Weights of a small GPT-style language model, trained from scratch on English Wikipedia.
Architecture: learned positions, tied embeddings.
Each number is 128 + 24 x the weight over its row's rms, rounded and kept within 0 to 255. Layers, rows and columns count from 0. Numbers have three digits each. The size before them is the row's rms in percent of the matrix's.

# layer 6 MLP up, 512x64, rms 0.261, rows 334-383, columns 0-63
106:090141160103158150140099168121140147132113134157141114100116159089111136098123124126124111132113141117155105145108172065131124121130108148103125098088158094070086117113165155143132138132123126
086:138156129132132097127093108148121128151106122084137130162126086123129086113139133126127157173107156105112132101076135141161122083133142100098135131109152167130132141170115152124095100138141190
098:152135140144085132129147151133126178132147118149112093167132155102135122140120159074130158118141138112133142150118130093134153111122172147161140137092150130094096107095168148168134158083143151
103:114118107150114120118146078132133147183127123166093159092133129156110138134176155195110141124086116131094135138129115154110148129112104125148095108121145062132127092133137117105135134149136124
094:144082141151098129127114155138103123118152168124150120154112147177161116078156128137138134075173131101128108135148142135097134139085146151094144142152113126110116104177123126127148110104094095
078:176143144130104131093147120128067114148094151089112163148136120135119106148156129126160132115151122127110113154135105136154094083132146119126112140122126127122160076098148084093101143173137098
104:145153125118114134132119121119145192168118121161069099105150149121143120123072141117147122119105128135151117107100135135110136170121135185150114130122092143112141103131123140088077103108102154
074:196113110120125123127111168113120135141125137132098113113144136190139099100093142140137115161122167133123087177117176117136138115099135177121133120134110183134137153122151158123152111141113141
078:133134128105147067139107111100132146128182112155179122130147147173154142133157115173108122161127164136089147117129156120140134120145102091127133160086116115113098142124097156096128102112108136
084:132149169117088082094113114119074129138118068131143125120137138113119109154124112110136130119139108150133093089077122142144111105125116120142143087074122140108108137164115110113148082121157105
095:138120123144110134127114128090123146139155139093154129152144133150123179115136120139117130103080164170130072135155115158115138114099188145195147107127138130148151085126143160120133148107111122
103:181161125105112093144118116120088154153146096137186136130114118104148124162112189158082140128146146137117111114116127106108086129144160129146117116116094121106186121118149145123094125122131129
111:158109148128119103142145135098102115122145123121132091131158126120105140072122153118110114116159063090129113118102075137102120134140124134111169112122190118160122159138093137144132138088093129
112:111143076118131108122125119096128202149095081117106127146133134142105122106096137123155130127127154104110115108143148125118175105142097099163109155138185151127121104109151137155090115160125124
087:143132143130107139109121130153088113116141094124142088171159108137165113145120121127151113114127116123110142129095102151150161132147156124170096071094066130173122117108127104095128092142155115
084:116117097133070128146130144140151124123135142117163119130124109141098113122095133145125143109114134092115109160069090149099132139105160146104122154142122148133165144136180196163123147151162126
102:171122138106138130113073115160162172123134123104123179104117145172133130106154137106117186144164093131155087127132105128112087138142128148131139128121074160117118136123125095136125111119131103
088:078175161115131119129118117178115132154093168146171104136130098141141143096118154105137072140133115106146104142109166168136166159091116090115117115142145129123121103122151140140121114131132095
092:134142186102145105137157128134161170162131168146132109098155163129140131124171156127127100108106165122162176129115131166157123165109132130137100150120142137106101106094099131106131168110118114
102:130144098109140102129152108156141177144106084148121136130148095094105128126120157123125124093108166172155120183115089127138142109141160155124163101079098129126121131119132084130138173132138119
085:152162120124164159138129139123140112177115120113145133128152128155070134155114150107166108106179156123148132158138138147123150125096104078099145103118099144132137127124146090177112117087101120
116:163143109143161126090102110144093119100151113112110137149097154127091136145147178130150149158175169109149110104132128152131117140180103115123119126154151127087158108114129110135108104177109111
097:126112148135159115109117174112128104141093127118127126129128099099079145128084095173137148148127113146135145158110125120157139129126116153169128182155136082124135124142110104111078133177147168
100:079103121141166105139147132185132132139111159139132130104126117112129094132149165123123129157174114098136140129164142074113142149146167150095098104156092148143115122137139165085093130113139134
110:091123094125091151118119120121108120174059128106091100118126094162151113117119138117150113149127158130099175123155124136120179136137106162130119123160104151145160131130125103097127170097110138
112:120128144145129142137103169159184121154140114100137129124137112181143174142117171123144113155133156105106094135192106127119112162123115154150082127140108130125144117174077127129133113136111126
104:145104112147130125118163131112123149137105130105098106130144118132115205109137093126123112104143130135111110108105174117134178090135163154149141144128163161096106103118105160125134132178124176
083:116158139067106134123121153159109098091155145136138153153122173115111115134105169099147132125136154155101099095118145142090117132126115115155120108103087146135155076153151127083141137138138095
096:120144153121117078110124134142101197137070175130139094144122128148152113097144131110128125120120171130121110134088163150087127160121164123119141147141119111123137109102131085139148171103125142
088:118096129121090127118152173079130084152151065133168108157119139130177130121144129085161138100142124103109133076115135096145131105103115099149145101124092111110135123108111133125125110127118109
103:140164107099136131089119149129138147131130106067135132105152108137194145132135126125136124135155083121079132111134129136126141084112122135149124135135112179118090080121109146133085109113085151
104:165133128100123109155126108103108124129086113115129156106154129131126192150138154114089157158171121125184076140136120155138117140142142128097133127113124130085099148095159109148157149121156150
118:089136091087128100082107122155136102073096106140147147122118150139092110127112125163168137129124124157139123162150149130178156126118080123160111135152125104142135079145126112143146148156139139
096:105165173088100134144137127132124148158162106104100123142098139140146109068109132144165095112128069112127085102113156129148156174107119135100092147142148132157138131109123136136143105135145129
087:135137129092144105076108125153084146130092123108123109123109139141147152124125115115128101106084124126084154093131155109090112130108128122149155141102130175149070156107110087111124148109081128
105:121124148143109119162131114124141121144121112156107145090144131134146094152139113135128141091135127147102115116049134177141151129144142171092125132128083141111107083080164086123100105137115138
107:156124129073102151140122096128105144091154120127120123102122142118141144123133141117135175120095104180164095134092114139177180168118144145120170132148119121117126122129088134144104111142080131
119:149125120137109085126101141108121125127160128090149137105112168156131163102165092153124119128162101140152117128154167134103131148102137108157090156141086126152163132156102150100110162097086113
102:072126158148133113125105113125147106119157127154155122095129095153117153137131136108081159132155163143109146102128172081071132130099107122106108126142147140132092092094141144088123131123157112
111:121148132100143155103131074094123148126111166101118102162140161147150142131121136135174137116142131184134142100137098105168143164115144126120135142114108166112108107133132102076109148167108167
097:131080120108123125171105120130167148141105169140137137099143141125163097155132125081149124098123169153153119107140109079172189138093110136137107125134109150115105143094164138114130136112114121
086:145103107146118103139136124129157104106100058151161093102115067104160127156120112112169102174154132138106128137112109151132145107146127110095104138160170115142109146129138130107130110097144120
123:138143116070133125101149094149138164084130138150128120123106162136108094097155138132175118102124145169187104101126114115173143140168113116125126110109127152088126117130114084104102128136111122
111:108157121117092131131110064159129122122178111161130156116161166099148159129121138124129104078149122132140114106141134147105159107138155132107166162137137146092122147133097096123092140114109172
126:152145083113176134148110125094138139154113142130125088115140113156091147176131148134131107090081171123093140140158125135185090126138118127156106116118114147112093132127137132087112132133098153
102:136126097174132126106131136147185087144119153146074111147126117140128133143085090120122144118140156087175092109131132129116126154130088117103118142125130100114116102142083182159104140130121147
116:117136130176103114123121106188124141166102138090133113114135115105120157139108146138152141122088128112107156139160069098141107154149117183138097106110108136115108112163137124111138129110183114
087:091146119103149115083139184155120107131112131119128084096133084162114139157136143132098137130149149141112141123106128104097140114155068117135091114130103128144168135114103120123065100131127143
102:131117139121133125098119159098139174095149135139132108116089138143091168170137171123128097146105135125118134149087108104126154155142101152128130142050104134075120130121123135119169104114135127
099:185166128115125095110112162114104123151145123104103106162152102155114116175134146116130075137124095122137129146099115123136133080133147146139148125168100154160113149090172146109091128142125143
# layer 6 MLP down (transposed), 512x64, rms 0.267, rows 334-383, columns 0-63
084:111177111142118128132127131104108108118155113105129125090125114122170123119100116093125138157138132144135149085142118145105181103138160165111092162066118133134145136076155145123148166138167138
081:101140156148100122147145147112144177132141185118180152160125174141146123105132129083141119109096122130106116130144149108143115145151122126149116094141094170152121130168116126124140104084166096
100:092106118111168136134129147148110144154126107161147109133094135090137115081113136105085095150146128123089112113094126152129100092102124133133116156170092097141130157113169115131086109081131116
091:159117109090092083146171129160127136149153143129095155122141114123144122136106111150141144135119121125138160071128143160150135120108122145093125127153117147194099080108151146148159140167136152
089:134145120157107168160127139079127116085132166115127137128125114132064183146130142145094161134100126114084146130166131163166115112114126122153140133105156121134145150149093119109120089156138112
075:134145137147137141154110134101097169098117110130120135168137152179141129151112122069118095168121095117158135113107122159078119133116130112134113114149108143104191121139166106148137120137136171
127:101115139134106150078112150126124081138122109137185108136080116126113171110154113143175157135138111122070105160133115107153131137139107110140104128111146136113130144062119101137125110119140102
102:118141118150147119103149106149116141131124123146119126140106161084124075143145066088107095105120107166134130134080098120151069131135113125090112110141117116118111114137121107113124101099071126
079:138111125146132131143139095118130178089163163158168177111161173170168129133134110096121164135092097161120133140117159155132135126123132100122126114116136121057125138115132115129148111151125128
070:100085163125114163097098141151094161169167147139133134104093093121134126143063128104128099155165116133135094131150131088109120137149133132112141110133151131169114135160117107102149126145154105
093:145149187145100108160132158191137137139135121156129125112103101164121123142102130146135147142148138178106156127097111144144138114139118143088108096157167172154136148142080121138146103125142133
106:108121103149132099152163160171154093161149151127110087131157118150148135138165099119096112125125087124091148089124126133126121122114167154106120137154145152135172107107093109093108091136096126
081:145136146094153082115094162129104145131134092113137078113130128144100134126162124137184173136138134119117087130135129132123185149122131146152152120094130121123107131097145176111096141104160163
102:127088120105126135128124141142096128139164114112090116090188138130196143128115113123075132094113176118133130153106140127079091149115118141118166103093122115149131159154125120121113135138136105
067:162071130151130168145098129161139130127159142140129145144115131157155138159124146150165101123155120206146124099159141143134144145143117151136107149167100139139145122120179156147121160127156133
078:087118130154145136096108151112095113130143097127114087120097119110125118151090139118087102138099125169134086119123118142116101156128068138107105154158120115091150088090142161100128137093134141
109:087140134136119125129111138067100131073090126146103150147062137119102145170081138151130123137130148144121136106113112132181155129123144122129106133111125132143120106120107164148128140139104072
077:127133157093118121088145126099119126122142120113137101144139123115111119070102132069143133090152151090116086103158108155140156147111103108113104117132138100135111117130167136144134171104139064
079:138113145124098130113109155152167125110170180100146121127145156130109090107120121092148133090136130133161111133109167145107109176152118156107141124193115099117132108103092122147126094092137128
113:097156132115131134112129102150110088148136143158139112163173177161130131115126143129117054133157121121153117131142126114086115124134119109152120136138168159082132146122116095133124109183108168
095:134169122144097149110171116153144183130112120135116090122138161120154122122120109150120132167134138123128083099129153103088123147116125101125094145147175129082169131086125099167121110142094126
119:127146119162121154163100143120165098136180144118129121141168147072119137131128128094096113123161119094175127124140102121115094143118120102145109113136136155188101154145122147137104125101079122
104:122102178129129105149139145118119113185139109109113091134149137098168122146155143135114132147107135129133126185112088096158160162132110122111126170169135131158159103154134125126160135081124101
086:114105154102109172129144112112119154152147135128151120130111140158175157088112144135141126135086127146133131135140161151059128130157122138142158151132136130171144153110136093150106143192166123
114:131121157115166107144113089146136180112154102125141136143158153140110140153157127111095111102148090123118080141141111087146121123151125150140153132085073101087153103110102129146119124171112132
103:144188145145161174142169117144110128124102129136190168146140145109142090116171136139108108140116122132162144139150135095133149130094165122114160156152148133124158124157162145132142164114110134
108:090140143135170125183151138096139091125133111132103086135132110105137139137132176101131126173174129096124133137160092118152087154119115128126092099137117129158139164144163155132147138110100101
087:083132121120156089149100093136126148099141103141114112133123168103121073165136097100100150111143127165121117135101109099133100098158103107108133124152093167115131156098142127101111148098102155
090:109127106131143096142107120155073116167158085124134098113124148100117098131129111132136085131097122191187136096132108136137148118103115141133127134119138125111159108107171127123074147121161131
080:129100113129154123086111115102141153109152127177148178106085144135130126161148145133149088096101106165163139124119149159164163129171108158143163137130120145135152122148154110103122085137143134
099:122144130137103208157178119099125159140115121144090174150135141098137157139151168145119145162138117124090134149128142132129123169120138129125124130132091125180143159157146094147152146115133140
117:129143164164159151112108085169166099133155130146114108146125106128131094067083125130115118108093146111105180111104117097103135103105127126121125139155141168167118124161106129121100122107118123
111:103099116153172119132120142139140097164122148150114083118159134131156144157175092101111149141192102111120132132156132102131116162105141120105084169122128156118103149103149129114123115112107088
103:121124088152124167154153126177110106132112142144167128129148137132117124116123101102074123153122120121108132172115151112128103118126162115127174076090129096093160143110147124156160142162092141
083:141089133130156097114150150147143128121107102143180163137100135129110107100139150135118098143129132164154077076128138130155096134121129168109129116135167128169158139151123148098107120090128076
112:101126170142115161098132138160134095143128126131132132129160160101156101055080129114173137124134140138158106151103128126128123144171119117080129119150155117122146120094116105108080136126096109
113:114130114145121140123140159169125125129114131122129129083108129121123168086141102109168163117119099118060085122145147095127096137126134149117074115135097148068144115131119114095138127129154093
129:159116128086118115118151118085128168132099112089157133144116169094162121106134127109164148131128138157134077150129132113134107139084142131133144149140083138172173110118135167106128094093124120
105:120137086114091123145124099127089145116123110146130164122121163130099135114114090110163132138108168144139173152127156166148126147131136127120160170158122172113160098161134107127091101164096156
129:129074131122117139158175137086130128125115135121163137063130115120141116107119127119111146181086083083135086143106137094136131106143132110101137115130145097141122126107153161100125088106118142
108:126106156132152134067148145107122126163108139112137078166151152163166109145123127131092133111123116132149175180135129122129101108113130110133096089125133133132142163162165128120081142161134107
077:140153175091112119148174091125148131140130126133136124104145115147126143122101123143182217141168184134134111153154107101135149142119118118128156133137093121156151144112117135131122126144160133
123:098172150140128154141135114132122104127103095179134096119139137101119178128183070120139105158091092119130087137142115131135120118118156141109095143156121127131158119116120114142165174098138129
100:135159092098093131124152131111064130119119135114123142102142144089176109122118104106121128072145155143126172143089137134098133100156108114139129124139122137113115169136089096110099121135119180
120:060127135138128143166158138151115087116114146151125113071135109158168142129139120124126128139132096112105118144138140133180120174127153138109159089157118117145122087102163121096150093137143131
094:106139135128105107158119147142069120091129127095102118103157106158117160121118148117111120140080126171133132116158142126130116096117119137162126143118095125102134146061145127123108102195151107
120:085144155095150151108139141176111135132109099170116124123134133137158189113093128127108130128075123102105137144125143138132114137082094140132114143126132140082120102160137125174097114151164104
083:125143117109079163089113099131106156123111160101127169118153126125150118094097138114123084113094148135160119132169092094089101123107138125132152119072131139091116121108124119111138151120081122
124:148145110112112149139118107132127152112149128153141204170145121109130074168133138156130127088117121129138173129121118153128078118100128126121126111206115127145125123172121108147113135129111137
113:121133148166133114153130138139083071124155108120097102125171110101141159150140139126108121108094150094142161096096129145135166135140147117132121156104175111113119135153136174135107155117168167